config = dict(
    head_dim=32,
    d_mlp=512,
    norm_eps=1e-05,
    rope_fraction=1.0,
    lr=0.00483,
    lr_head=0.0134,
    decay_shape='linear',
    steps=3086,
)
Each number is 128 + 32 x the weight over its row's rms, rounded and kept within 0 to 255. Layers, rows and columns count from 0. Numbers have three digits each. The size before them is the row's rms in percent of the matrix's.

# up: layer 3 MLP up, 512x128, rms 0.136, rows 155-207, columns 0-127
# down: layer 3 MLP down (transposed), 512x128, rms 0.121, rows 155-206, columns 0-127
up155 094:126169120108159148154125122127103109115143114135147136170134086142136192102083162142107165170138163114121054085145109109070075116150147107093084129137168115104091077159036095203071108200072118080101131143097140140141151080044154109128123105082168110160079080117130090177153120083125137117137121115131123125146177172097089129103087101162088104120151182154137128142138144167139118144106
down155 093:120078129113098109117130139138107201128075122142152135124157143162099108231127092145143137147129103118099161140091114116138160129191099125167129144159121136105185100147179133120069125053174133112086105069083139195106131110139105143148117100172113169080144190136115128145109094142131130099196124153055135133078137083132147145160167100078167135181132075132165119076107107089184102109130
up156 104:163105145144155137114132120079126128076144141076122177185158109085109152079110161103093094122113138136178083147132137128094124188120113186130163115093124114172120106179143152156141099074052156052079054182122106123093134070121096146112085135184146172122108125201122083098082163125096121102089129083123124095141107163126147158113153109136140153116114147174140147110157204136100087091155
down156 098:148167088144140070117157157107130140171102154150147104118091090142111126160138130154241148105064125143170108157093126124108124083111147109135122092089126131139140145100159064092139097157143109146156227153137139088089113173161081118159150137110164067121130156091138177114157133100137127151142157126137176115155147145084072103104119171127116144074090074152046148143093087155152191156118
up157 101:112086193152153133156137138137129081114122100180095097137119116172121154128050162147081171138179106168116071129092136130075110134096129122132186083140118148090132147124088061095130159095123095136122149174127097094123138074125088139190153084087071215112116116103162111148114104148119158188078139162170112108170107095178158136083074130126110157175148130189110128102105134101110158086113
down157 088:115141137088087213110129141147095152100132139105171075128138184143170071142150167109153136176137163149106111119178138144085124118118124112190064142104119131148022212135093178142134113128078147159148124092158092081124162172144099177084174163174147103102141096168144100140127199172163102112133122145133103189096103115151162148128160139155116137160115129169143137142138106143106125171176
up158 096:146119097102095144130119159224063148117117137161136088093191161164142099086107137143121130169144139204129097185119127126144125136141076150143142138068099116174201100133146133166147083136108112153040145194066117141171090169118072132127125109132137125139126131098136125108122171095121178187159156131107149100107132139127100069127063105162072089103129163077146131144109128120159095102097
down158 108:165156122132113151209141166085123138063118160135157105201120094101188133157150132096119085139081161137160124111098156127112138105155096122100111144159110174182082115118186090107164171170116144164187140096136192148117146088174067159109114095113138091119127139083174112200121124100158143118166123148154121105178152113118166178127067126146157183133108186087156143132161177120125083159129
up159 100:119116135127128176151087156118092148116135170076077174172185111135097123133083102167127179158137151110142116140150152169095145085118096087166132064133139084121087115139144066193071158079077148144157086103107121112071139165112154162167172174128093133094133123111095103121152101147175153087112179148129178136192080109164169132124165140150047086152142148094081174102114148126113151154126
down159 095:127132144125179098134146148152138198164088120125107054162082144137125129185175139107104119130130126128130119145086150095130157168107142138077116178140091189091135164086116198128149177114163070125185108144128156184163183109131066117094116113120138113122103153144124126148170098107105162175183108135105184120129206146117132144096126156151176147098098166188164122182048083133121154150117
up160 105:150152094125151069157147180171103130084146141101101189139096093091110100126110175169077109119138140126117041118181085124165131149173164147151111087126106174097082143122147148144097090160152141166119091124073118109073106109121071106164107113112118103120056045163187118150111097151107120191175134084132065123160082171116137124090170140123131112083178121125117153126151129104177133137115
down160 117:173144120154135100122136187194143132072131182080162110140077123105156147177151182102101157107126147147133175137107102132170131099172131116093131168131156136118149130119172102152126083078057128150164067134097093166153104082142096145097071066218166116077086091114114166092134133107143067134163155161135110137121171187159186140099169133106105160117119086093151133112100159114137090120119
up161 108:177125089129111119110069180149114116117193128049130121114081130124145131119155119160121115165128123119169127115169132138128124168192076097117124131105071126152124137125095036115138130103103131038136150115101138141127149136110115138158107141163095145137187113132165123096113101140127092094095102161174171129091131075134099082114153151178106057218134094150186112120095188165150142201124
down161 114:150135113109147107174085104159177091197132103085140075163108155125158124066145141090083098100175103135139170118071137146117160120129129146134179155117107130143052128112100095118139106147152136136106093110136116088129165075080088208154153142160071184122109089082144090089139127146068091174067132158147100123106120105118142128144154143081153084162090125095154132142058093181112090154173
up162 094:167155117162150121170104121102122145103105155100099152167120102141155160119141093185090127104137097128092190097190094120132124174140150146151140168191131102141109062120115102119083173126159078117145134121154106164112149118078145074118208136145136113121118149122134128141159051146161085136134090113159135073152223121152173147077134127102119090174078110078122128216102153153113111155191
down162 093:113153086162128110130161160140140067146169101131153119099147093132141098117079154085110071154165160118172075117116140133148151123115094100117128071093159212079143157194123104099211116102086154124127148183127138125176131147172111163106111127112193132145168096099117174106168158095125174091141181138102087145152061158106107098139175158089136166105191136107146102116169075090145132122095
up163 103:137139136131156124092142149156090177099148109148108131149130113148122108116113157148083175120156138163141168066093125080141127114117124168133149166154091083152136190101110122104153074060084140092163134190096161214145078156161114105107147136155137139082082050116148157153176079120108160135162160078135151137123097141127116085097127160087130127179146197111123116111113219162186176124145
down163 102:128086170150124132108148104115119119131121115133103092158140165070206137150106179117172133121164140113071166132129175099132157110086134155170140130143109179058169092124127151131137206214130119152131109075201095085133186120136169118102117135111100182148182129120161118072101071148144138133165130168103115159173102172113179133182118120154152113087100126107130142081098127128083095151187
up164 097:079123120111126122131179113138132095113106144088125201165146130126178100086118152147159130125145105133134132134119114125081180092097130178078113119154094154114126136124163152116128151136164161099127168132166108150085195187087155068153139105217157146162092159191124099153126092107189131155141077164187158173170145125130159164070156069173107136199115094194160149145100136100147147138110
down164 099:111163147142127151161140176142085121151147119113141145102074161085127167107063156093136152143174116163081125104092124117149102106182075140181056133150130094124121162099069114114096125080109124131129154127085098154166105105062138146103133120139090109133143042161128137092190146121050104171098106162123094089156079155123135132138107098095130135111039121126104172126122193100076080123166
up165 097:101081114109138145149105100131138114102086137149105159120178089141142184160151141104069172145090135178133099125160111167162135140139084135155118082096078105097111161126201103148174087151202100161114124126114135081125132135205073061131122149100124092069100092158084175169113120104166088080190117190114101135096162098072155098172099120150126091122095124123155146104142159171121099126169
down165 084:135146119150149181110105154095130142152156109192070102105102168108124106136113157116147081157154110144082159087137137109172116104142142127148148160203141171155191121182174129163114125112105115137148150127188136134163132107090173134143117123164111163196162095142083139133144142133096127134104223090144173146107098168155149147173210050116141161092154124067164070152165080123106139166121
up166 102:160098139182086125083135122151117054092108154073159115153135169127134133140135130132091107168161105182178125116089130117185175106155172068124112176091123116131094111093083144136127179104123088179060112168153111128142151099129138087048088098109085070130116129090136138151117122119095147151131095145115071166093114108156107132136127041138120107182098212168154121097072148134136128155126
down166 097:123150119127150160198106119142084182212129113134072189106103097069096137126108095111185146127085152108093123137137103154075102155108110167143105039153118087151157148174096081099060109144199139132150073087091108135066139177062097112142119116109125133173159139138140094150116156151160118105139145103145105111135115150108166147150142182147099163098105064108166164145151103165134133119110
up167 091:116093131133102157123126159131101092107147127090138170120104142111109125100154077106173130087194082111146154077176120104064145163092103154146106141176141102077112165103090117117103139125167110121097111119167053150183135114097135085176104132081113176076139151155139160119152168137128151190160153106142114078117172109156138198091110135101123115211143140059140171148099100049151076109123
down167 090:144123088126186088079102149137020112152095131121115112169145132119128077169123167167104128145095137134142085179119148173172161103116120108096103149092099137114158110087089116192114103140167103126191104134161108120155129132127184090112085173074161099065123106133122135116079099118120133126143111093125161156082093069111069097073090148194179157115155084121109100113147093153110177150164
up168 098:099097167076134073085164160130148179111107085111146118180151058118130123083068099106175091162111117191176149124151152132116137089092124170143087068137140122093142092064160089076137165111130149138142084171090133138130103150172149140142150128133086110160133108047172107080111116096151144122122136126118111164147139128079125154128123181104161054167138082133087130129065091109152068110146
down168 111:133122204133099127098141143153181162157144158137078141158144082198206146062172106089094109130113129200107179179097145111065141087115131140069110126131146132122153161102128102164158145117100165202109160138118170148120149114143105124146106143150092128160060111100127137198162171123129123139144140128189117128104124124150128159184137146072143135113118081110111148113066114186120192110092
up169 092:153120139140123122060120178151114079138090150137142144136149125092111169122125132181139129098159103101123108101074121168120096131145132168153156106207161041092127071107074150168085170127144118102122147130138132106157092138119157128098165059121153066081112172154107091106113124134096171052155069076130150130191154071091154154155129067146128143186081170121132148151153135135084145142155
down169 099:083116108154120136116177056132092147141130123112153101111150166137162118138022111129130158100113173100145162157197112106180189089117159110148153119151100132119161118151172110109136152156131160098143125112089108169074144173128089169103117063132169171132148086085086143129128115177195113140104174084140102172121093177209099114103101067097140137128138116074133136128099150119156185157103
up170 103:135135140145124133161202119110129054078187179120116148152130123129109155076087139118120162109159174123139066168106193169092075149133105114145099104149108164154126137127106129113134131083100119158138108167092128172141179076126112146191126144141042086153183123160118111085122083067128154138107152127071197148133071166078100145126146058122143136148107158137164086115135069119102126110119
down170 106:098135166160122115164136107095134104134136098126164145170117140180147131118119180151127110169164183116130117142098166073064166132135103124146118118093171170151071106064127097155101130156097168126156096158131083105166188119143090085024136153129152138136117097120176123183093088085137104165117188146133155111167154171112151145134143127090097128158101101173171150118153127089110059177206
up171 086:162129170122169129194121118145092165173128131107157139117174096140116126104193159161160126152142114137148175129143052121113127103149158122111116088146142083097155161171075179127145146099157076166119033133166136146173105135129086113146097168059189123133119137145182209163138136169085148080139131140147133059126149156119137134099112103139159117084119180153144146128096060155060121137124
down171 090:109097102177081094123147070160140163156142176114120169115091134102154185162098182109160133119133159086118093157129133111130109139084113092141116145088077135155148115074122112127101140142133165146136151131171202125106176202158181161180107148086106187072133078097146079100069118114125092173138153148094132151104079096145125152155152088121200117138148102065086135177163151143174141108137
up172 091:077146104135116134104119160122103121109172164089140129081133165163108149129130098122180114161114129129143111196175123162045131164111124137140090151152138106126173117140181123113123083169182106124185070122113085084176130136115124103139178149085137159152079104117197162146088125143125092108148092077116104164103118107182093080124192147142157096072104114126104173149212133113193160083098
down172 098:160124152112117149134094160097125136144060169125097098100161124091157143108086186125109098123166104097147133034139111173157081152158166074138123166184088110139065152130119095110206140184114113058145123150200114092118136088134151117081125156085152179159107096128097120125133130201115132121124130171124086122099063150118148141133183114102147154085135166108095141134113147119117111188185
up173 109:167167139171087126148111109135110155139125040155128182155128117100162088104130140107132152120158080107167075084169052085147078148082132169109123175115140178156139104120107116167117184127125110099130155178149128171108149123125108156105128127103166087162116141163081179153121137052124184154185132158128125101105131124155167115196134094095080144139117069152127123071152076155171110184104
down173 090:141123139042086104090173143108184140109172166099111079081070160148118175115152135111098096150118134127106162137113179144113190139162139136132090086181111122118158098183161133106115062136170147113116048095134142077133093117099090067186140134144090167078163164084181122120126123164137163094068122084121126122094145147136085120150131115143172106124107115084127098127074143118077151079121
up174 110:141139174135143139086126136128100104114233108095144097102134130152195132156148103098154152115139137089100148117146116176153107177148039145111077164063073163081182164087089087117157103134109132133096110117130123092098134170105115158127090144090166092098159154103139158116193074120166055102105060152122105121093119187149133130098141090070141167098134119115123088109091138137137128140165
down174 104:102181127091140135106080133119113131086140145122150108143160104134107110131159146155177078052172131144112139123162134164131054117138137091094067108050101138128180186178129060113122187112125135149135075186206142094096112125165093131097127137150078085079124186155134169128096130166149112056082081161133149116124085112129102125074172129127131128159170122166102113098138134151145096142147
up175 102:154082103145113099119091158135150081109115151119137174123097135145198169151106168168139096175123102088113080085170155104103092156123123178123101116138102074140112114133122104148150103160093084162101169129181116098122131137138061112096065146106113120140131105079117104163073142074164133168153176143058164089130107084141147170115198070092167076104187163154120132170107125133086105104074
down175 096:142143185086144170142179121110121108132128113124117106071129111115097120142111100153113128117119152170063123170096122149150145110103144090132175148093092127132189131157130166162114153175103131106129120135093098187107122180118195181110145081151108126156109142193148080118196109194081153090134087043172057122146149136101143171108121142087078191150079100111160103092140100102122147074132
up176 087:125118128150161183143173128187165067107108141161143148093180098137094144100110086159132123151158049091107092109083138146114158186126131132184103143128070111174090104092086135165145122070088143134062119151090124127127150129157142123103077083189118154124142182197124146129129148110077120148090140091130092109122138121107064127201091117080058123160176118096167151153145133124165137123161
down176 090:149108131147108101123112058100085193110137136103083139139067117062159104129140136115127150128079149177142179136124076079128194087132128090086154188179123152109125116168185088097148135150125152161136168092123101071151124156098064092116079136058113102137102114059121118137129165144111156097159136137120136061120142149088182161084100110143149105094060101187123104164133142121109143109112
up177 101:099148152126126120135185143134095114161126120157107081125145159167169104160122159114148071123128169154167140180125099127111123096173121122131134183099133106057184106188114098137122103131114109146105139105154157110093126083122089081136111122135125132124119189062093138107170190184088107109107107147158214166145147049159087099112064117070169144135083118132144061094126157125178149158180
down177 094:148146143111113158173135129148116167096086140078122150132058162090162152213079151107147105126129144183154125103190104137125132152138131153158172157076132100065079179138097094158072120141077123165129141149146079100173113173140147141122124182114103117132149100119110129123076158171183128081063130136106190160149134104174158093109117142100149142070172174127160129169110150102173140071163
up178 104:085174125151088119157101142048099112095144136107134147146146169174185157132116133103150103100093153149104127169115125124103152158153112118131084068123138163127117180109225130185142110116047181166175078149108095090216081166127131114184104117189125111132115116099084143144114124074102088097098101106083137121083120147166122108128122091111153096139149119136067098095138165154168106138122
down178 109:106130166146141113082108157139140144121118207103083090112203139114161173136101127179062095104116177139140110179143095113185092118198122079175102106110113097140105136151206146160077137126120158149110146094134121058140120162117111128149108153183119110117147125142043158113162116116130103119112081157146135103065112091163137174100176145206117119121122159143153061098103146105158120102105
up179 107:091111118068157170083111174132170160132128088079115186038148076131193150143136119103102137139144122149067168093154113112086162194150121145122154088116141098165143136163130156145113134142155056167111121134132182134133070079168125142073150155133070111137163191078138183141127176146098096093117116139067091150137114154162115075113161088121149123117144127128179139137085169131110101119104
down179 098:100117102143104105091123122099168089102113142125185060133141131151116136140105156122170080092153123154150070161133107107113105122153119083211128153143153145067111063124066112087109155113130160100162107128131103146136186086092099113165115101088144212143140062151110117097099086101180155132169094130097104162128164106104091174101158126131143148098190129100124162061196066110133141141156
up180 091:164131149168119079086176051141164170142056173126183128140095130134173163075137158130116112100105092050184107124076088094130072180157072135128122136158104131124138181144129116121149116184160113157149180112162108135109111139162132116150111166204163111179071073104122137092125124101148138096116153130086153109124191105128078132110087166165131123082120173113147087102111150155118140102123
down180 104:133152193170165183129179122144075143153134159098129174125088110118171147111072122158109149096110082148202140118103160110112070149176106199162083186126079109130111160088098113148145098088197099193183164126150119089120128148115107112147098140128162106126181116151180074138113103154099095151105147119125128112148130152091164110096139168178108160157186138187135103137134132066092115133107
up181 097:105165163081168117098153181116168104124173053110128124118080169118128120118142144205116141141175093105085088119132119093131153126021132134172129147084128150120141164149160150111104134040144111129148107133151152165105114115156085122161076138103067128134114163144092113067169114108157162177165165127136103125124156151114167123083129150121099068100075144094189109107118133151061140106079
down181 083:101141093128164203164092090152085093118101209162122128083130154088085161180108084104119100093074091131133152058120138184148111096184100136112129117113112124148131100125133127161130069219135148150132143131109130082118084139108147110139175094154168169110100138131136181134098124146127136120089123138090153134119094106161126110179112075098064185118113117150059170154138163111191082096132
up182 093:085111091131125107108099155075179133101183101071097195104141116156116121126127126119032159193151197078119131127103194141129093084117092108134043078185118107121149093065175089101101141090124159101095143118152090113143093109126114091163141074115104080121143074167126101117173154114102087115139092173127105165124126142143154127138120162128092116148179118136133138084139125091166127135169
down182 094:138148103151119158135107102067071143111098124194113089206150138168181110149116134166155185120172150148133143102162117097079168136159145170121077140099135119094128141170156148122137059092092081137136093166098121188138081191098101128188136129201114139121165166161192144108113177117153097129115139079118163167159145061144088115167153180159127122116130130112126140111092097117118195128129
up183 096:159127103073084170184165157130102115151102081148078138082137134092145113108100130067110125142141158114147101150173132176101115164094169147082122141074143098125174167093122157175142158138206153101166116087068174145083151134168155142166100098132183131154155067149132110134167130124160157171110145095132166140088114112147126186112150140162162061203149144161152162178116077100129122120092
down183 089:174147102185122100109140111143110137127151141144119094091090140120148112197134147082158115137133179203173122180172118157127141113180195088153151096111163112186052087140129123160102077151131199138138119148142136114094162091106192103167160104129116104064122121069115065101115138098152149141095156141111103139126150127166063086132163105109154186113114089121122166113116065096134085142163
up184 094:156152126051150111121146118100193094107142092111072061130146134081132174136104109148154125143110087120106135070080105115113141126216164085144103140172140110165190142158137145074149132216164094134102139088154144152132115116154129111094110139155110164138093139103126097110148149140112131033125100118090205151139152130137200101091153195144142099174133123134131115141128150190085117143139
down184 097:107108132155079129119109149132076187162134162164167162098159126197108097139157137141110173111151154168164105140159150152127108101093155144125177127128104073112084144101156126112115161109141170183102155136129136096135139185126125140097129130106114128162170090149120124139083093094114176221091175158140105062151104120142149147217075107138136200061064131118124151143154099073187151133146
up185 105:125107074088146177133105127103105125095141110097174184150143159113133129087133175173092085163066153150132112129123106171069136196147175106136078089120151142113102134181112204119142118140176114134129176127066113135089120097116142165144176121082041127048159069134084142132160112114104156108120072070121131085126117163109104118136077150139064068134096134131143119129145101126120142120162
down185 104:108128127089145111188126119159145106135113192100130115100162149162162166093070077144192115079035135094124100140157129035120136112103114121144199102127074122113095123146120060130116103149116128162109146083173177103108127154094100104073131093126174098165080106076098128151063158128131128187126140152109107140175097086121129139156144110093150085151113101181121120160112142174134146124179
up186 096:163096197121165127100108151107155104125101124106072126113128173178122154125128102099072158149150149130081070098172109103083151136108112147098173080169149151115137109147085152169106235151061146121108137096151110134069168152104179144087117151145084122122102190117085159121181091097062107151131102123176148065152146127133131096088121166159081155140092131116093131131120131093079117092105
down186 087:085156141156102092121132095115070130126164120128114106149121102142117063096090159082140123174118122139124159112113144139064104140141129124163144128068128075091120159168114150117149083056189123069124131161101108154186118145123076126164096096135119113194148132178192139134091114140213128155107149154080110147107131111161092105194165151070210126042117138118137153148105098165115120127141
up187 103:141151161124150096164109159138119100154103118125137128090086071137185090146120124019158212133108097112156131112140143167160088185040133074097081137149105134115119146141113125190106179088109122165135146158052127126111118130138154122072160161139169106111089101166126144089091131173122185139152109097076153107122134141110120124170075176127142125115098083182161092135139092156132166106118
down187 101:127159137166090086140143138186137160106123189161171203146166176125175100114150115187113109143160135132121145150088128120090155118104081109151102060099124090138111132189154097127152056159139178125095164158110106133122173205102112152125145169148139110134141113138121137109144143071174140116168107083157149171165083096141194106162163125090155084053122109105127143100106063163168093111134
up188 107:096103109115109137127198147185147165064146129159171135116147121085111122088127139180121180112096165138154125132138135124100129136072124150070238126121144129106105141111137096141109109159147122161061164141096127086124095129126148192091147061090161127090117112142113136070133119090152120077078101141189120071113153103079099133112115101172079093150180123182131080083105129110145196132119
down188 112:081113117160086130084157137097161126089058136078156079129107115118118128144120115158165181115086137183059122123164206130160143148068127136120138143152154148136120116153154114103122075139093126160118080119066115122137135151153181149095185062052152154129066145162128099085157153128145141147086160103168072116146100078139087163153099089118079181148139125134141097090116128052133132104105
up189 098:075114140132078116186166122118127101127143047146157114139150107115131124123133082090128131103096175051146085169037120155151117061118108152086148149158113133158183142147145171145049162095122136163163126114182176086060157121139070118118182133108141159107125137188131142136135121081141084177101123135135183155109108128104123090095130105130095131194124181110173152130112170121147134105102
down189 115:131112075112156137130145123148093144100132106116145175106174086110147207085122064138100137173113135146107119098113127071218143076104128100135176123118160152128070175160137185127144163146143101082122125161183147130091047077135115092087133097093119141183144159130130109091128140147131144159133126132147127165174078104190140120145152086082095077105145049111155104124147194140161127153150
up190 102:160085117152096165133170076069101122158097095119163171101130133123117130121139177112140135098105172133124128114165129162186078174195134128125150082111126082132163120111079110157104092167117097142057144118166119128080087066097156131119124115113166117144195075092098090095176100118073097150107093124126163103159163112095117171128106166130041154168079095144160094127104053122125158116120
down190 100:074215132137121205119139089103137112105106135120074089187106129095124135099117082144162065134100148092142107109103138167076115080127109115096106125120134111157115153113111130119123152027106117119196094131127125139166142108184103156120128132113153130105056166122139129149046091077102121070127106148143116194118101123132120120108078135106186127119094177140103108157091169077081134148172
up191 093:141110162130115186100143168125067087104113188089070066067132154179125147150156102128100094118121093125139145126095146121146159161078166209088154092169141119129140142148096079119125114113103140073143145142103133101071149150165090171141087138107135105166126157132105114073129142055093101159154139172102137113172107165142146069146146104090142104184089109130155130124165207083117107172082
down191 091:158194107132105126125070166144160176108130107175166184239132079127200097157172168116122088154137137084098166103135080101109210098131102102091114159130108102074088121121144160113106094114136082147107095150089127104118125075133146094102151126147135132069121134125110104186152135194139088101123142164166097168137110114119139109153054170099098124098163133142091138115109094168142132119147
up192 108:181145102114152105109103187172147136058144160138111134112108078123150134156166122122111163137173113090079174122142100107112084098114141117126154112165071109156167138169129087053127129163119102111091122142224171183083153106119105113075084188150162140152086119165145101108122149123107155177179145154167107145175086170091139124065102115117109134157116133105098113122078090117107123172204
down192 097:119116104150101117167107076144112132184079138133145114138157105148134090108105115134194144165093153177139081143121152128148105105160159098131120142103113095155148076077155170142106144074129144103197150091097138051127066159129164145160162123138109071135159121100097155099153127119167064094033120117120164165064142182135073146137159141165146132109171138188132110135203148161138156116089
up193 097:108078187116133119144138094156105102174154099132142122093121150173162072071129076169125139165160130122077091153122174127119100102072127116126128169090098119164127103129133102178150105075160108167176130081156118127180176132106139135211126078119110118144178179116128162178125131121114071172140099083159126085104103063166100135147061123077152144165107162131123088114144182105113185084143
down193 092:140151101162100106132147102175082171146101095163177094110090067085154111135104090097098112101159129191098169085159142136145089130171172085150116110150084095170173131082111142160167105145118098123106213057163128118153131108079095138162120147205140166119081145137159096113157113165100141140139106064090149088140176213154117135098093133121137135079152139129137103143095068138116135141126
up194 093:129068112131182207216143106120143089160120105130086157124148090067171160161117138080104086096082115115182102168089140142147195182119134140125149140167145159075135109144107063147154118121103122125107140163104115098066072127073166123107124154123157137168172123199115088127164114119137137136153129118103162199104082075086147138093085141101156141133138151133149103144106154103164162159105
down194 095:092084116159136059093080207133105145140110123100126101140121179155056117133076171124143149168148142163133158087088117153169134098132143104115128150148131122177156137100156117064151153101110064080103104152177128109116161118142110131139086110143168138172121151071119160097049183165042127127096103095154091076095163140147148095175167156088122104163157128111134165112142091143126120067107
up195 103:099192121123135085116153142163109144090173166166208223076104120087102148134140157148174105106151126039110099168161142145105120167104167143169122114098137174111127153182161056169163090127092166134115095098126113070151098113116166164127136106195123115097128120080101085158126159107142098095110143062162152119110173107113104100104149113132097101147147119087139154164132070142159140122133
down195 105:131166120164131153069127107091133159175169121113115111127157114179133139141161105108136150151163116128185166118147135117158112114157145113141163174140153030138196104079080152136153143128190095147135196146140093171089127136213109107098119143115223147142130122133158103103059162093137133091078168152101116119135070151183111108128149115097099133136123188166097142077130164155132129159078
up196 109:113151131109120100133089130150124136082124156143068093088146142166109116084122122166153175165180130093179169149126150146157138112113063102143085138177153076078106132130118158147156171151158045080160109138168148104148125112137111094176094100185160108118169137102129074073195176105129117146185114126114151130071150139132156091142074148058167149178144124122113100105133199163170154107143
down196 111:196109103142123167113143191122104192190076134093174101126139144193176136175215156138151191095136164163080143149131121104059109113122142165135134066115095122142122124173167151127118134133097145115108160128120128166157128129111147133079212153117144156128113097109183109127100097114123173131087107123136145109154092129117129154070139112147099094185137152150119090199129145153150120158210
up197 105:155145150110114100166134109083133120148204148121125089131140120179163158148165085055114112109139135070162120101202084158111087079150114098150126147136122145085069180153073109164142103141109116124134125098119144144099096076146104138045128141128155113084142124128034167136122156173142083150141108106124134091115166178152108162106111096092162128152166179142142072075126147141139082169191
down197 109:092109105171135116186118073135184076108153141148181083119135139103134113139143055193086098166124131063141131186141158148121118092155114105163140176117149141139147151145132163197147154119151099092115070155100143115134120106183157073105121144121095174117078140151121203116178113113096134111119096076149100101096155100123246117192135134121138127154145129152077136119146116145137135108077
up198 102:148132111121187137113117127095105086156099177148130156109073122177183110138101162134163141154117085118198114119124115190120131140106128115134106158196087124146112112178088098158151146186130153139088174195086138093105107169110068109115125087110083127151101121141151107201092068178144134079143081111096116172161129122119143162113156115128159088140137132166110138117057058092119184189131
down198 102:108127120147087114125114119156169102198116176155099126164154102121137091159056095077102127121110143135158157150093099069176067047148145182123142114225125134081188131142089074114149137051160175150140135113102140156123109161089132168132143120129136119169151192080135146083093107133131118112046085134136136144126112127083148150160141116140100081096126079090105130124165089128152125129111
up199 101:160109060154093123110132110122205170135111107118112115150077066179125048134118113147091127142171175120148176162073130143113161143091096166151115111088132105132135153131066146137083124117163165091114186145086115125147094160164165187085165166135096087144087104157104132121143102148152181108124118094153086148098088097136104186166115142158163125190137134151194140133198170133167130112150
down199 107:108129139116132180086062095114062125112113153078112147087133110131124158164167108083126145074081130107120095133156148129176135151092146099107100093176122207138136170149114117118128110160087077120092099119123137124135178140159056109170144094163153162085142111131093113110181145142075145137086141145114102147149068128159178074176092064101085138096166080138108136166207115090109116077111
up200 103:088198138189085127171112093103103129152159076093125125121154218158158160095118149140173195180122145114124145155152114198112104089102178132165140124164141130106137180113132121107076067094131162116101116138081194103131133098092117137154096156190123140117084095095126147147154129141153139212080165099134168105124111124130099133127056115149100138082132164104151136101117077119177161107120
down200 109:147195131122201120117120120071154131165094066108078109140130149088094125077112140113138090081182132118160201146133168071111142171079141102077176164065141181115133123142117138148077149149113134153133153100154120129089106063133113054191131123108131106148100087090156171137109114161129092156149092159179095170150145113125083114123049160089109170108155140142098125098087113116142137120140
up201 112:116062161102072083120186172148110137110155157138154190164122141170159161115123117143159155083137086091146087173150113147132134110089126061145182125166096145135116113137132134106136160100092110129096057117090134113105133124135146102166104156090090128129140097166110129087160182138086191149144111135178160068127223097123144116096119153118180125155084130121068103069107091108187087095107
down201 105:124168129112138155090079140165134084154156120147144117103145151162142099144083116103142104095182151138094208150094089155127118148075089145151097114167141134084031096162098150110145175169101139147061091106163081155126112163097148104164123154092073110098123103093119169153160092150145122087120144113116140148120147108153143136131098116147097063159119119147128135131139087152006180101066
up202 091:184104187098190147117104140134123128131121076146143152097114128069092151065100119128152203099115074169118148090089151150114075104123080153136120154117147139112103125059100181134123125102155129155161098124138115105120096160148141146144099104096152083093158157187111129115165170169146138073061249165184134138144158166114144111099143083156104100137171177155131120164117133125150128095140
down202 093:123168092144146161144124114112148114163072140119115145188119152112097160180179188092141120135104110147117101140108126131155109101112208140140141109114137105128120172139179104149176116123115147117105105087124137167148174162184131125144082191091147173096121039120066189147185104063179112142156105139110137089138109146094051152151081153154109154121124092072161135198082108086137125142146
up203 099:104109141110167068092085078131153143092085151133162161121099112127152094100097154137105123149188084115136137113099080138103115113179087121093143137087055133155171194164115118123121161132136104153136117137118093130100085101156087079121187125111099106094111112180155152130144162168197174186101159153147118133137124119194129113137084128092059063114155133152111140132045212151124136116161
down203 103:171114072093107175152198114132117141097128172100113171087137163132086099095132110091161213135094123202116135169179105110154133123150142118156100130152092126183120125113100100105098126113186088124171084158103144178148124090121156168135134152103151172124145184071141145086145125092100076099166120124165141141144143175090121153100153092114138153194112139123099159105200102054129166131080
up204 106:116124162134128173162130122123175130166127106112162157115136079090137135031139123149101146098142122146118161168142109136122143138126114070115077141142187111113120121109143101143134193194152086140150106109132158128086113088115126066115135052116091156106162158112121066137142188172103151169178119162146141154078178109084106073187089128078082039128106154108115072117142166153120118097090
down204 104:099129127090101107109152134115101156108121108126121126158134169109119138208135118157182172103128183149201127121102082203152088158155163111162107117091130154090128143105120155136097155091143155126107174127093074117140137204106126162103127162158171096152154041115149161115150097038180061168141123128130159172129122142151125187108186116143154097089164164178122150081122145134144134175139
up205 105:130115142100134160050123178131160110086143176138138119149084094142136135090159090140172115115174112119182120117201162131153164149153132086130128098144134079069140149101120079142106064124153138147067147129115104087113110086093176164186055156100154144137117149111219091160093086077143135121105112106172103095139121150162104112122092102113126110086122144080172169160162152052088135129134
down205 097:150132107117146136135109091154106138164165133154173123154161078129099120149167151164116182132176151097166170102155146131139140107138165153159095130069055126085097140099204160132116192174147112159152114138159138062184097141092135193146190116121109109079111129084130200054100176075156121194130157130142124175127141171078080092112095124133108138131168142110084150143135087114113103139128
up206 109:043106158121144123103102133110139037157141151129101105147062138144131126111159115135150153147145103101108088123150124155147135143127121148098159191120153118108149081072104120067128119135116146179078134129100133112124125151070072162147091096120124123070082145065095165129125097134176190155138180139137145125122148124203098086096115105137138047155065134197068123142122140181114104160169
down206 104:143112122107101169091235133102087153137094133126117070168190072123164091097109141137076186147142126144123104102164110122076123097097119188157132085086125142110107127071133166094131147051171133068149162139067092116137117123112178097053160064129121080145119144119134120165111129152076129171142066155149126169117141106080126103098132136183130134114164115143120146104097160139124122167141
up207 101:175151155148176116106152122148142155167095144111113138105086103141166161112135198069121145138116133116115093122058121147148144109084085154136115120071144203135244107060102115123165122166118069090094188130146131144091105088082108121084086172105094117153144112103183139120129115152126112125113163094110137122162122191107163094126099133149125155154153078167105145159136107172123064130072